python train.py --n_head=8 --n_kv_head=1 --d_mlp=512 --norm_place="pre" --rope_base=10000.0 --extras=["capped logits"] --init_std_up=0.0173 --lr=0.00258 --lr_mult_up=1.24 --beta1=0.9 --beta2=0.98 --decay_shape="cos" --final_lr_fraction=0.1 --batch_tokens=16384 --train_tokens=96840000
Each number is 128 + 32 x the weight over its row's rms, rounded and kept within 0 to 255. Layers, rows and columns count from 0. Numbers have three digits each. The size before them is the row's rms in percent of the matrix's.

# layer 6 MLP up, 512x128, rms 0.13, rows 327-381, columns 0-127
016:123163085113157106127129103160175169147121192130118150162138135140204095098098092113194127154089158097118072089150175114096144101121120074126105107158100083175140122118137090104155111147134107119114149148109132140115096125104220097137134192094130149141105122149100096102112126101106093159101095179062148137108025173077131176140172160074150083096165091153173111156119127113158109117157
139:116115125144134128177129142156133074133126177143142136125118176187195172158073136110123076121075089092085131135164109064133121101183110152099120155107171172129128109140165152089185098149127101088095179103104133110179104153159150110166166208193105125130179118095164109110128117144141121165141135078150137129130100069102131153126142153115208208130103116112155161119190146157171125171113
119:108172127047052135138172141133086073108125088131122102107170075184164114104118136124130097153140128097082114080140081094116142183161144172163109122115137135224090134161159155141158124163132145133166100140052142067131168119117117147134071107147105146150125095129112129138160123156157154142170160131132142220139158101109111127162175092140093110103157176136146100127189158110071153143168
140:127105115163132134123067098121092125148121168042167161123140096156099077101129175095083148130120160097145150071145122153227167135207126126182134154153132110095134074105121141125105069156103077152119070069117134163124171154138100115059068139157172156153107095130118106134171143097082146122166098159116113167091155104141139174159168174071114103122099113093160139115117143151123122104133
158:089132081108091112163101181160122123205142141158170107107139074148169135091159146117097122151083127098168122103134100119128059149158110085099154120154167082175118117182143139150114084133115091130111114215189126157147140119069157131167100089139127121161090090098115131142133166164136148142157121127183156157169076086144194169075154144151074141090057091145147143153127159110120085123083
119:118120104084055155128227126158128092105144131172161126170095157114148105141113122092125122164119173151141136158065131155159118110118132104155121143169164157077110080043065144153163143148103098174135135120083125133148161170089122152189192171146141153151088110137119174128131124140175148132144156102145113132167153113115151094110124096190140105094110063163153093182152093075198111133098
133:152121107093117133157109095134152168125007126132158128136094098133120124074151151075088058115110139108186117152079137107182136137124123147133171115168112099115116114085115159175126124173111172104161117154136070121079072158142117104105174159084137089134112120106111068115096169102088135109158146136139130146147132083149225126101144147140085125120070134090117197126136113084172129197137
038:113067135065096124141130121155112128123153183127116123114138075118103102114060092150135134124176144134176089100147126112104174136226146144142063135195143147110166136120152163125170096131114108131088125119121117136079062121121175132151134132090178175145120101134134153141097089107116120131136131147087123120137029136137136085130130178111163130097105109111146128140118133096241024135128
071:144110090070101137137112083147140107139117136119160120084120103086138125143119131095111081111160138148154120081170136141096051142136161155236135153196120145148124126147099131182138199124137056136108077157123128216172126119121111119101085174114136138134135110124106135122147093152090123114187174177172173118169125125127152072146108096134108120096142170148136126216124163089175137181101
017:120100132143124105178096103185146095102129113136104098146073106127212123106032106180100115100200156182193142145143114110138123105135159132130171128130161144159115130100123140137158109148136124163123128135187108106156090140093113109130152138182118162139141103173132150122159118112148182122165103165163163138105059121117224196163168142148116091131145156158179106096168166141137135134048
060:112121083104106151138120161135092121134081172084186102133121060076149126123172119145133155119145067105133115110141124126148163179186163162178132118125141156153097071113155178146137118163106096132135118097141046159080139115135115120108169141048147188127084092132152124153111114122131141085146108123086213121162116166129112164178156184153144078088135124086090123137182133131165034123132
133:173130078101147090123174099116149169178147084149137143147144122134209074110134154116088132161122181119106154161092113078146122147154122149166148104117117134064124088173132169123165086168171124100192103113128082199140149146125099096180131139093092121119046086133149078132143150151142136135141174134145127139177095138144172052132148171146133128088061087124178147092157157107137116184100
150:155098124079152067135073078148096123075130177089132113113075174174153099103118146130121111101127067162087090105133073162113096079084091155092144159105149150107134114082096142174184144127152115041081083099118099142157139117153090068158129184074124124177128110111073137136141097093117170130123123082131086141098155119055110139174126165121188120127113108131105118142190122120112118113105
155:157154132182090032188070100161116144157109114157148108126112107179081133102097149143051096178085148133098084137130116171128180132115096167120142176152132136145176129089141143099130095092087151063120135117143079072132129099098104111062180205119147174139124112090169127148133146133091132147120173134146079110166112080077127152099155136141111133156153191145100163111180123143108118141135
014:130032110107050125187137082151187142085120138182110112140105099145134177104123090143104100130153122110156127115128131062067146156132158133164193119080054143145121123116068079135152146136154104116135118171109154092113142121070111169157120181172127126108144097104170148134127114102090169158096091155102144105067150112171161162080095191118140143105098140125143097145144127183099121102073
021:088113157175180110136153171200161099120140101059158127136121140143142090122086130165086121148162075195115144133169104129167166102123154128123143155117164132141125088108212144129112119117094210177107143168182098121112109134120117098086151069184121109135107125148124105145119094125202136128191151091155149139116068095116197113149177096185092130084085164137140107092122134107123159161104
137:068110110102081056174095121126172094139096213131180157146093200152117092129110168083056145148127115123062131097119119102155140173095104184118117156106128141150108137133114130110147168169207139106172082103104120139174052129160131159110172159123148163162161117144158094124159108164176155163132145081125121131141108117121152082180126156191094163158091164145162124141139140103121144118141
143:116105139123078100150150128139157066161078145105177148094107119095106111105158135148110166075118099115183160120192078116109112103167112110132165165089134115165186112069114141148139065105132122111153062137172093137162081121141171103109079187121160115121141068169141140131135118199160139172126175108124139148165099116084133112136145171193117155111094133149149167201165084101131069079121
015:143108126096137109154155142177187123058161089120162140109141134173138089101111150110077133151210107147172143122139117082075186105110170134132156138050088156124132108087134078119160135148149095131086126156068133140139164100089162140130130179122138083133169121059124113170128095077119157139168134127165122121108062112011200126113104127147104156070119125130126159110103129124114133101129
137:089119120095050157174148137137161097122077094149132090101052130078196099124146169123099127105105133150114118130082090112128109128155114117074102143163123076173098083184176168112179060152120100142154137138128091114127101154149150068120093148149109167103180135102070083162144122112136159161108159082109124145106108099078119150075098152148115118046089167139135187137159149113125094169141
140:083117102124160095156154080107139109151122112060127103139100102164100142086119088122092166154153106088132127089157094136121194153152119095192107160089120118120157109065135081152111098154109153069143081081124111124116163174114141098141093155104172145149112081141146093197130111172082119128165123139134137196164167128162135038188170141149161109155094108058159105135196128128104102123097
136:134087095097149115141082104086107125163072115093098082129108137141151063109104158138170130140098166071144115139142105148150175094106113118132193158174138121134179119116123122089132105179152123137127076179030106145168141061124076109154124097132137140151142107144140194168126144115121113095163164132140130231142185074146118152154102160153137106086143087077150103167110141141104117055117
136:122116132112070090122102091180149098083125131114203134103116068160122128095097102110155133079108116095079138090148034131120098121087132114132093138140137108138105106124136199114132104107150117171079132122084144162115125125102132036075129113150107152171146157118119164108197163164098138108113108157110104143186077087118187150156132174139103170068099078128140149140170095166124059132094
019:168100106119147132166129114183128135184092154137091135203125150126227161102137111108169165188158115150129119139077111174152110110118137139107157170066092108159142102133136151099094164154174057166115065140161103114098162134096155106126166122223132116085156071167119123152130143099163123132122130172085157131134077109081173146126130102108175101098138176106073184111147128139156112143137
133:166117126136100101147142085104143109117155114127141095067148116164115128104116176153055100178117181105168069156135125136118181119178109180158182152109072129150104140153116072162137157131138113141114165164136065119126146119128087115126130137058155151139106147128081096118196188093139111166131170101142064171194108086145174128190157136138127216101115173088153157118109144124143112086119
110:186089096132136107148140146157122133070093176118121074152086204117124061109142087090097136155116128109133091122173135123141132107219118181152102138130097119126097100138078150147187151158110126165120137091149131093147154169068100114175160086064112168117128089159128059107137162113072126182164110138162132107141123097114124155114159158156135139097162160085079138109109172144138186101199
125:134139087098113108159208105134089081137189184121146118143161125128072104139106119084074140125105183125110206052156119158114188129137123133200112120146090101131140099087097112121185175146102128139086109084130137147175115116084110167110160117130146102151097114151162168105149157091144127133176167136147128167193102084129073109143174109141119154101139068143131136157138118157222107153123
127:173137105099171064164101157147093131210104155146162162157177093146126143096134096089068105121122134097097149128127117112151113109121124125172118167132173073124136108102163127130110101132157169205143110152128108121049167144081111137143106130129157127163065126110148118080104134094143128161181117125142100104216115119131087151013149091122159187150152127179137099141152135097083116094131
153:156141104103137123139115165169086086145133188106148086129131155111119083108104120122166126137106154108117139104152128116142105104171114088188104146102141108105155133135049135151153071157085041102134068115154142165122117122126129097129100113169178125111111098140156095172180140132114159121255102167149155095075103117154127120108147176112115095142142154112200150146104131121172122056098
142:134165112058161116168108100110116037111093154033114115129112204124139139145127134136151098117103112122084081158169109131147124104112105116106087143122142142158146109114122146109139058147163138153077140208039112141211123148075094115133170142156179168174154132122167141125139155155127110158159120122148098151158123103143141187112159133132188195087093131104169145140137096148114157135151
120:120087087085107149139159137135164098168092101097186120038171129145193120126109063107080168074132183099127164097116088119150176116169152091103103120130124065155100106081043149120127114111154091145123132194107105110180126171101147070080107122136076129127094091163176146121155120104086133152138072117144132159170138153122146101132102105122091143135083172092164140083107157115104150119125
152:133140088136101138149147207193063072156144179173112112129137125131138158129105099132167125121099078082113136110190112127116090153157102177132084154091118120114146126153127151151128107194077110088094107100156124164154093123095143072092116117167155079145122105147182095143153137098104173142224122150159189117107143106091146142091135161124106132142169071114219151141076123134129120096085
043:152097125115144162158133131139137116153120105140171139114068122103147132118115146154060121167221131200164127130165098104115154097162184169133108166176116142098078083121095182185191138164076113154106062119167093127152141131089096065103126156133169134162070107110127122178130091112181131151136122146169113129177102111078158147120186162149121121123187181155112085122108140130151075105135
125:137174107104152159157107112131140130128117130144128115060135150149126142114131139124094142138093163121134120152196123129131179115083126121184116152141093123100143099050144131140136186115144155157108154165099132175157105132127126140115177162143136157094123145136173109132190193131139100078112095127132066128171129050162242120148135072117183193102060180092104171129102093144154148139062
014:175121180143165100160058144173188155089150146106095127122117149125166107119089091064079184118191112178189137125105117095069185144117144103127120151146139135126076122136157167128133148141124182124100134176095105168133145144099143084080149120191136090165066097153151081103183081111123095176183167120118107190098103066113165127159149106128119115096139117124147105136129095087159114137110
142:106117056070137174149106174171138115164123159095142155138131135136091119119165188164130121087131116093064138123130113160127087186097116114139091121138142160095112112092125164149180134133154108158092104154110125156107160127112074168097186149167103140198120139136206163098110107054118124155168122191107132102122163146134161132150158145118167123042143111145150127098131154086224187143129
020:104092094088160154117153133134115164165118149148162159099126153119131138128134160113102069179174135093104064076151133106089184102135142114094063143116142142142193125118175168187134101106138129141086122126092100172086075093110143097139108168073145174149068093133169110080128122128150116133157142140107137171125032180157091127128143126077188119097139142141123122160072109098172066110186
026:128138153124177152169115132197181150109147122092086111162103130215163089141060132106142165153204152191156094099162133122117114090137149115173131145098098144128118127129150163132135131134076160170092111144142110112143113142093177098093164147157116143124106097173125135126123081119146166158151144148189097169134054127078164140147222141122129133081098213161179145134089128113093107153108
133:133137099053099138151086125151091068210065145145126068110134110199115100085089127109152160072105137162129130078154128082092108189104114092165075114158120141162109056110117191097131114107196151185139148183118111177157133094172118134103114145155114161112155090102127132143166159133145129087140135126147117150106092097154126146119129140119165162082071076097139134126161148128142063112138
143:191115086100167182156143156091119138143090123170105078158112140133110124124159164156151152137118165130031175121162102113158147137124107116220100148214145103102139086112208172136131137182150142214093129195086050127119129108116128126098128098089151110096113126127131133127114109086090173109154095120176128138141165116099099096139136095130122112087165103121139081173135165118146099134134
016:089108173128144103136174159147136119077125151098170114180163111134187056104032051159161147138109111186105148138105146137143132130167107137124157143147159108170163126078175118121099090090127137128109147138119128127128040088115142142122127091145115114083092097109103111090165105117116068106151104162132218130078146102111184142151132178154097094172124088129143116105194134128160150177103
036:115073110076080094176142098162123113111077180134163144094098061155127123131077121162100166130191156154187129100130085081065128169152183147132121132126100185139103143112067177148161129137138148128150124118115133104145136164087106179147127163083131095151079105122161166164117114143098116120151100089147156091103114133047168149106139198151161116071108136100143103141123198138144123118062
028:125067123087101098137178096144168132157102176161160141124148134130188159092102062141109083165166103140129114116131121154101155115180141157089100134167147088140145128133215156158082081087120134150113150191169105111086090084102091127150118134145165166112130039169150110089135071117162115148142085152087159116078123115162123157132146182144193092104099160121142130174130150124168058143138
110:198124103136109144141108094134080102100125154126147084173090142149087093117132130064105094118123119093103083103128093154130091123111126192142118144118132121074145099111100108163141167180149128142145121071122095161116173119067067132191071152072143102115064087125140052150148123091124127204157178172110175079173123118125140140193154130104103125147176075159154134142144106091151142120080
025:132121130150160168147147195124180103136153127113147128098114155190086103137139117140091109172188070142107085105140122084149178109066162120137140128080052102118151078114149108162159151148095169165126081136107075189107090119123127111113163137141119123127064127122191084123121093156132137135149137108111099153130034129067142073128167077086147160059117159123094105152077116104108112153155
120:110106145128148073134157160154122115179066174079123137062089186109114079150113161125149144115147079096089102140170136118103120130122067120178069124136135120144102066105082187106145138131136126126131121119148181086137093107069106136138165179180111078154183083147156080139130129144077198144127088097142158152100107107082112148037140172124127152151139164094089151136135145131187120125142
137:105110076095100093142116102116140145123132102164116106075113125146150072116074216098148057177114125153101136080078098099137146060119114124093134133140121122145150107121160095129149108133155174126154117203053067135147136124102117107175108130091157168095146106099100160152103161163099134138145145084063127198166154102134141132150139135137148126095128115085176132189197083124157090187090
084:082048128054119122145208118103157117184076115103173129126120113087154076135088100102061128185135141175151135082101117096155088114137141089131130147168146148123098078047099134141137112105109087153136066162123100120078143177118128140085060137108158191204138112146105163151117117127119114133162136088105137098177124128131135114139174165162129123131157113067137128100184113145137165133113
012:090170108121083090162127084063071145139100164133149150109146116076199117090151098127154141129158139123154149194118107084098186149146166109113118144128177185141096101118088140136190166090170215088121137174151130140112182157104128149115107144113174111148065067131114097177155159093138082165153128140078181096096173071103180125164124122141101124092133122078129123117151139138131109119136
104:145132101147186159125143158098096126171112123098161095122089224202156129113163161106058143179155132111051132142133119121197133117193136194182172133111165118157154150091122106161101132141086148121091123135149066122073152145113136172122108136135132136119106136134140129127126099134061127150158108094144096100134139106123155111138151110170126169117171120084127077107219194130120096148178
020:100110166176127133171101101122101079153127095115104107160086101117109130165112083166107141128170087155163135170122074166196109132118165159150133167093112086137102135138131178091138149132122187139148110142167095155088088181086075112114188076164111152114142129152157134145167091135153157121164110079154091119160090079091201101157175100179144094050120139080113111077103150084137163156111
015:141100164147173072149101149177181110104126148083105089132088134158131116176098105100090163104134082175204138116132132145126138128127127096139144133197130152097024161143183176117134106140124162121141149121128075159120159126122115142058141072106139111105079137168179122097189055163126132102169126115135119160135129079052172151142197110143096110143080119123147126117130115082127151167107
147:130063119097147082127102134125118155136150163053161107120143118209107080085161151111131199119099104126191088137174068157128161087079113154100186168099136112110162136101126162166174133128156154069099127174131118142162109135100122094113145167108105122162091141135122185099120124121136150151129107107200052193134182134117064171172128151130157159134141129111087099179140148159124163116132
132:060123110077142153151153182074103111196139187127121061129114163108113179055170169129147177158159112135149122115166118108129095135110073113125163127155176170174092144112134119173158163172168124144116133181183088120155093122085129160155095137122160080142119163107145157138140082081134137122172084086216167156178133110136128155155165149087146109089129147116142068122109159112154128119146
127:155102075102131065133094163074124115154069108093125167127102102161083090104122152157125121152104168080107091147093127202135202135139123180139116120143118116109134091152115137130132133155090168182063145099104176060106146160076106122111169124160150111152036134110134145123171164132098119179198123188135125137117151108145106142088181178143116114122129189143143146140110143135097184182145
# layer 6 MLP down (transposed), 512x128, rms 0.0873, rows 327-380, columns 0-127
010:110102143166178104121169149107119092109114119093159115099126123138124106170143171095028170087107133083166184101088116138144070151115199161159176120118099159107064125122125135120147104141109148090102130118140142107138147159169080155071108121106139122150149122063138162110169165163148143150106103088136097092151107102093144112086131103122104145100102076138123025150078118079058176088135
140:100116119148128164139120131110098132117131126132107135174141171140124113255103130167115157128133135129147136137134154143158135088133242156157116122131146148106126138129175147093119106136130119141116132159099127141139132111141133138145158130094131142121161122177145111115129132120169021157128155113108111132134122124115139162098132156147114158152159144111116137120126109255125130117139
122:130095102109184056054032185142109183131135117155131173139103145098140184153103054099161119140068084117183106112130143141115145081129088114142121155145154134129163139176154115070095171091136150138161164104120066198148078130147140158097139125162149108117163095094154131131084123089151148118055115092115129072095105139130120102138088136110125121147125079120072168135125088126111122124112
144:116140154145107134135146112101153085207143134150160147084190161138117160050131082160155154111164174140148086116175123054129143130129135156063113149139100091163108131127128145122123206130167127137163152122192114148133112097161160095136144100131070142143135184087123151122198098164177123115111156073074129185099110116094069059146133165107148170122169132143112137173116137134157169176099
166:131144180113050081112122099106157164110154123186179165183120185101129176122099123131160135110143133097173144144113159165172126117095136155123160163126103148118085131174088090146112086127092081116183079127140099128154147036123105112108118116091125113092083070062170117174088136150137117130127227124113118130141145160153132109122119131136105050115127151128125156190090083170154149103100
100:105076106139155098131113147125173086153070071152111135174116122152097128087137125140096133100092123113141150089121065087107144136151085170140108140099129186162117176156212178064153057156172095048155131089131106154148155112180126104149132102114086115162125162144086085129137130092133134117089125130090062121115129138145095174120098142130116163143103138167184136110183132186132204115092
149:139110126164157094144184118092115122120091121131099120120093129124129145097187154133109173096058093150077094113146070118140115134115078165119098171096107143107130098120118144152136069098152085180137104144133151174128183112140077095153123090195159153123155122150094203099166101105127161159044125149161083209158143127071043113124140148104079119086133096147160126152106098141124130097172
029:141163126163186143128144166098146087095126108150128120151140149121133156103133128127039178076003109160117141165113115104119086109077155142121163079090149160067107154129115120089091132083136153127105176153153143136173161163151143149118164153156100120125163176067141080131127157132179140145115147117099097115122124111138088116135048101114123129118184118185108101140138114077128225123113
049:116148136205155165100165140136083150157186093175141154165141152173134127138130136102080149152010145125119182107123145089096147168124070157131134112185111133161129101109177134121094105149169123085119170138193114115145114090136149137086178152053124130113174105144128137108133135124156110076075099106115164081087128125123092170068130162059115083114113096114141162087152118113118175105138
010:121150109105169141094181169169151133164129089143108105091151169088159133085154132115126166120007133129142120152112118174129114111082062101131101134151109128077130105095090156164100148102145089181150139197125113191135136125135116128126100156148112116118121186094123073085171090120124175188109116091106105099134129114168083086149091105099129197127162156091110051176118121177150114119151
050:148172114110169096112121165131121074089138110131102119151088167113163137087071087150124128116048150137111148175157096103137061105128073159077139143128153132020165175202113109132119132115105117094114183142154163131120161144087096166126154112154130090177164127078106112156149110119123116157112169126127137110128120133166102109124079078104061151123152169170136134116084147095096219108161
129:102119092139147142114108118137091184083135104124135101178187156060119180102119142149116128058095101179158133149127120201128134112116118121082163168147121103186155169143130082165093144059141107111102173129115116111086144153130133109109103117155135057192068186093065119063129103145137133096130098110125057175145134112124150156119131170149139095100104100177136113120203124105115081140090
161:162128159146140144112153116156162105102162110151097126114085097162095175112150147158138071091143157152126087161097134149173141111112061161121137119166121172083096152109163140162077121130071156098129139141114116130113158151111192150102182154116028188129123120068079133137163045108142163040144167158097152117128124159077145114141143114129103053140123126126153086085179171135127098130155
180:087141137107122144123109184137156108207135130150172108168124106191049202052175165212135154144106155126158099117154149136112158175091124139131134192097122122100072164122140176128106124139132125127111167113143106067119090090147113063130158130139107176058117115148125130149142063169137139087091146089116146161108111100096107138172123106158115145150150188109119113083119120175125145152179
009:134191188120194148084166147139118116158132123112162102158118207122103146096146156112116152124141104117111118163169153161135107133070165116159129071160119103118133117121128125116145095147083089159083076124149081149112158156132089099080125100086194112114128176169182141086174085112129250144150139121151118096113098170185119134100068091135159170158153125118139165138098163127112168165151
017:101127126085130121143112125148119101129140112203073104062161124097154122056097108085163166128023139099139119139071103186107144125120072112120115101115159085110133130090103126130131143097176110174131174168119164146132081136143170121189124179138102182118125109113125118153108098142105105150154146126069082097142110118197099092148042142114079147162165128069136133137158113153174084107103
136:125088166108124124092097134108111129067129133091106138075155096068065177149121119117157193145156206136168089176140100105116127181133086119148141129129138120138136109161100154156163152091087093139133147080169162099127138088118124134133139076116074090139024215126116095120130169054119137106145092167080097157105155132142171165109120133089143126140168136146171178114135091144086143149102
150:144132106097087124079116149055197173068159152095137087075155058107114092169145179099117131141149127140115104126195125153119185128130130098081127116125119196161156113140107121103129121127157096186167099169224166140130113100121090195129134143111130101140149087149124148073101071100120132170113081107115085129111083144127093173147171109122153147159147092148079133126075098128128148082130
009:109173146155184172124139097143066110158086085173122140124181100100154158006084080103136148124045130116142098123088114169144121159109117116087123089170168076099131171100128141146124099135087151170121165163143134117124080134110166131128129121104156170071102111151177125095101085172119149179134124160096120079100115147161109088170100180142134149121163104112109153184117141192118114106125
152:109109104111080103147198071160126121133180122156111106141158107076101149089089118115128179122071137109110146099121073173131100127157137163122119172137078141043150077147134116140146168170091132074114121120150103208138101128130119093145122172121095076110099107145172171070169154135085167150136173174128144108106131135095127038110147158103179169152149154123068176103121089092153142138123
126:176107095136146149061144096130102127161113118145126107178169105108119104142100167124158158180092118097128107185135157148109100129109081106075093083133169054047122104169164143126186124082136141125136103133160101145090102129180091100103087166147099159160164185072139202077142091136114119104142123143147153062101099119185105140122161115141164154077175136172125172151092143133174149096116
128:147128126069128137170137185174121109095128145112138108133135166164201150166090114130161134106108069157151112104121150122103120113105087104179126091081178201127187131116122159146112167078136140112145131087182187113105112135065154113124129093139101171115147122058113136170108101109118199141110104047106139070117071190059176151155141127114144138151160175157143129127149133137141165148177
140:108138101073152160149121148134116089161138106116110108158153164103190162107125126151119151085140098118131127097128087184203255166145120143139132203135143169142171137117112085121083110098118145059135094131132095138078119122145154151114095070121146067155148059177157138139069116112163081141119151077176097160137116116194082127106133127135095093160156155117103104138094118147102126137160
011:134079119092113156130107129116090158141143088109155126069102173119071092142115124072113127122120104101157124135126174126111133137220144128143109154112107196084134182146204186129149136084100146106122147094163107111158096132139044142122143085060164185094101153144159110141191116157073116091112202137142102121136084126183082089118122158155079112158102159111151109090091160099132156143126
138:149131135140131092143104214145048170138098182197133126195101133093103171146174101110185135095108079114105159112142170111111078162142132110136142094134115096121117108184143156142181121140100085101142149143115168104135129160120154139191098085147135098126165149124185147154134111131130137113109134149104220076060119172125074147162122147081127158161121140126081082102111146156169164163181
085:075105078106153181170087161114151173114182144093130130127106083117089145062187055161169150092103113114129145142070102161134132114116077117143155137120171182062150129103081108112186092058100135114104130120155152083135120160097059139097128149130149120098114148132144190096144107123153152124138144175100164095105111114145158143159135091064158134153120159172153065107089100081159162142151
106:127130085112095134177121162060185117097070137085170134109110095159136099146130178135118175149085064088123101235126145191136157106137152116162154135097179120163149160147169144157171076143137151125102168156126130129146150137169081104174130107146169135155133145132077153135101138123044124140144137182171113133166139116160092164101105115102124171077194110148171134102134162150076140102147
104:109145177142077128099100110143132176104083136118104171216174141129179156080164175178158123097097159158112106117179080137125130121082113133101136097155171084173130190121164194112157087084154099120146146098154158168180114100123103113130138110095147157060167133140126130171146145179141146125084157101127152115123161172182117136186161094117165144141100104107166146171126134111132147128035
161:130142151171062117113135166156155129149110158143121152146096097133080136134163128143181118079123115170087137136156140096120146105058159116148118156096145101087141168143151153075138120078080061071098152154173145128174129186126153110161140194124069148102143083147116216115152142178147155148133183077061139087143103142101146120106062180086073094173122129118131155146164116150096124143111
140:106111127146155153173175112116124114144136145116162141165090215149107152136082099176158112134110113132070156133159131171154166142144141140090069155131130128118194161205059138055124094140123109180115139174112146067156162108159152113062101110124138189112138147120115103109084134155126143194118168127153117122175101080111148185166136107137111167095088057153122151098130161149146071130165
109:163132182104112155163116168138107113183211135145095131141073149182082144103140162141133126128031144126170103147127144180129109157136052166181159117059151162115098158151165166175138096142160122129070147110125125101114186048122170168129174102130132170149167092123143134148128107176134150142130159142124147082092153130137133163083153103141112125104146143119026112138130143130134106084142
155:141160120135073121128139137138099117136147132108150137127133120158162168169151134143148153067178063166108107126190129119129134161109191150159140164111133149136156159181180150068107142139108089136130113145160124137116133169201141124153127139113074092145124091137111213099070179114136078087183170102142080085156116106148174106136067203089116128198116147113127135144129101221104123101114
034:124144098134115132115080130077177134092138127145136119129146124183106157098064137146165099116000083102116136131091151130061119139089025100101128114149117130097187164104189136064076138085194137112124145115121176150150153144168136164129154091117128133103174158183134138127120125175065130091093122107138132134099109160157150112158093132107087153115142103122167121139116128102145158156113
136:086143147155129127132141181169100149141103130160118141093085052130148119146069116117118081125130107111075078102107145127098127151188167151101134160199155123128183149137095117114072124128107178103068134117120158061142172147151105158114111060111184109153190160170136119148097070201093122150118124189136189111116128114106088105142060131067144119122139139107118089076109160113106129160154
009:125091147144165103097134095139075053151141096189119125100182132114134135066116108084127149052097110101138157169110141124128089146153154135108120110113056127134201149113124177102098160140117136174146168095121150116152156106124125134139139172112151200069174123123130138170137092107122153168190083147097112107132086160250133129096116121134116092094112108108149080098171067125111108113111
154:100116109165109106095180138156093110101158099130149143128165077098164174139178150094140088152153122212163104176158167108132074088110103163113134149114108114176096156206134160131119155159120058114087145167096093125093178168099163176138110094070107098100147148119098068128074156152144095105139145098133102157074088124153114080075108173137090112174134164120105082101151076133120122112143
012:072150134184142101161167110099151087100182091117095129150128149145160112141116119129096173111043107144172134153143117146071092187154164150126181114121123157081110167182066084148091109125111150071081152079138164118065175128141188163113150100116114118103155147092131147194103131178106121129084118124110120110148154079101096099119104165117097123101108111148126144131131105039122194130084
018:081112130133143149124137129103113124128131123182112124077161152127136135121143094098104142112000090071124136139091126146095152190114070115100150073153095114109111132068130161122089092120177143140150176120141139163169109129156145139152147103118133156101124107075122111135146121159117069090117115135063076045122108094159122118132054111110098159141155085095121049123171110075110124113092
145:125121144158153107094136121120164167135245116170121091181154192120163161164127156151084116157124093118146088145114127179143148116188106109108204138106144118208123136103161122116175172132131129118161127076149110110113149160173098139131146114118188098109057160097135126136091086106123164178135132066121094051146067111139089168132178118154121119162143126149085109112141150084168137113127
135:184115147137173156056047145093155100127147153151127102169174142087122144118137188140075110087161067128094076162110153135134108147154077113157159110143118132164108144164131053163112150140085158158117126152143139127154137092133143125112136142069160097163109115160135151179140056177159076136126098086098155156103147179162145153144094071174124135155160126156116135157099138100141131148230
012:141147088073152143108122169205142125141122159154090115079164126051144158078122122057086184106107182100132119114135121132164123132099189134167132121107118173116065114107097164148170153131166127160133160159158137174125133145131097139138117197166142094149183162107147084136153137083129071158106129130111096098171110133077095081122063075134138154147139143104148068197149134156122147065130
029:102195144131161178111184157189123129071144096157138152142160153118127140083150111134105171090000106119143124160145130127139102119123024119135170104099120130050155121128113141116113084101131130156116102114114125131127140097138113124135135071105152120138166150128116051106136083099134152137074186154153127084099096127184096119136068108129095159178182153169102127131141142119111122166177
019:096185113124123143128155217175115072084163132131080097087102150131139110121116153098097239095046123139136126145108121135086068148088121126158157117108107155074105166157061122107156145092148119115084118094137129143113150148152144140117157176126110140127126164115140108150136093149158128101130175117129075120167126102177134060146030111096096161164144141115203145153134117097123163143117
079:153139088077152196139128111130153167147144109122115155105117077125100116127125120144120105138063151120130190167148115180167117110117148147119162145127095120108172174147108153206113107156100116127148091136136169121118126142140155108112211110102133114081139156139080093072094145057133097106177129112160128094155179138216148107135165117108161134083071193116201138155049128134073165125109
017:089153131143137084093124070081117118115148108157131151117207155113105128127128088095160140102036127115142143148125128151078074141188123137106153122125136098133106154155121126125113095129147128099136169103144165102099143082117187134148116101113161157062194100110091178195075115188093122089102119136110127059148128136182116135123132190119127088133149143122171162114163105020138139081094
125:145129149173139160093154067164106177134151099105124136124139179106178094176119087155163103073255146117149120136146178136151110096144146143156164105134112181119110138145148132141080125098097099133159132154195152104142078116119119147118125134114076103165124113151126121127117029121089132133119125128116089145106155110148124142124122116124132163186162113163121102120130117091116130142174
143:149131158138070079141171172166085101141103075109163137133150149149139115143113132113119114127114092137120117163145147145127089116103146128150083078074060172126110119145148049134149082048135130090086135164127162172122103160114070113164069095096112180159167152127080156104105127147086147131096164072097142140150093084121111098163167130087115167096108092104099136068196099146068094095148
066:173128096158107125113135133103144134094139101147109159137090113204112144109096132131183124095038129103143169168126056144121113143131044184079138096131090094120134179148109149106170173118195138158158173131131115138162093122121095100166149145144130114099112166110108088142136112157132175093032127144189120174096103127150055092205093086106114139109098101143111136146098121134111085132120
007:124132152103149124079131109186118091124144088156168115100135113099068097095145145107142151099119134111140192097147153159157073121128099120143116144075056128123157124118135096118125119136082074205049141153117118092158130130138106030145086126101118138126124145164140115126059124052122115125166161125127167184111073209107138137076107106180108069105143113174126135153127085085129142084129
092:121113145114096129160122156140152141098156118140151130113156046095058143093125070141175146102081148148186127125160115144103133176095099176136151089156145092080084154087070164120166126106157148116162114149115192125204050092097100114131124061163120095167215092113121171125117139111131133169100096142109168150114117091133132117113132124066122146135102172155120170146081147089097096083101
014:141089107086125117084125126109112191152151117193127139050186153142104106103119131084153142065041101167117117138138135115114116090196074090112126129083122120125171123110121168124111141080123075116145163151103129123158087091103142120173110145135154144102113135160090072150110099091085090120134185139123129121152118151237092105106092123087082135149177184139141122141160128098140056098117
010:137141136103120120099127169144133113127154136181110119080182124128146158084116077096137188063049131104084143152104093123154123126092116129109155136128101123162177107106080163110123166136136131143189138147134130091127122157107110117127141214166134161117177139098076063164120099099144118120141077172093104096118112130253115111135100116088113113142154123107112082134209098120109059114179
156:150164133145110138133160141140119119110175155136096102198105099081065166066086121103146146155150152135104172125083135188164105136169159097169160134133104096131086156108152173131110145115114129083107075055104135114122142159122160089073133124064069114148126139171074193107162123138173143058139162066162146179125131144069103157128140151104154117178142137144107118091113146177166076087109
144:200127148114127163080087102144091132108150045122111104143214137118133159138132101147113149109165160148183158097107165189122154107143187157137152138139063145135120184152123091122079182112121134117213137113095119135033102065153192180115151134139109112109148183161104084143114121103144106140105140155124142119087121092121113130104138064110124135103156119081104127130098128127057098144099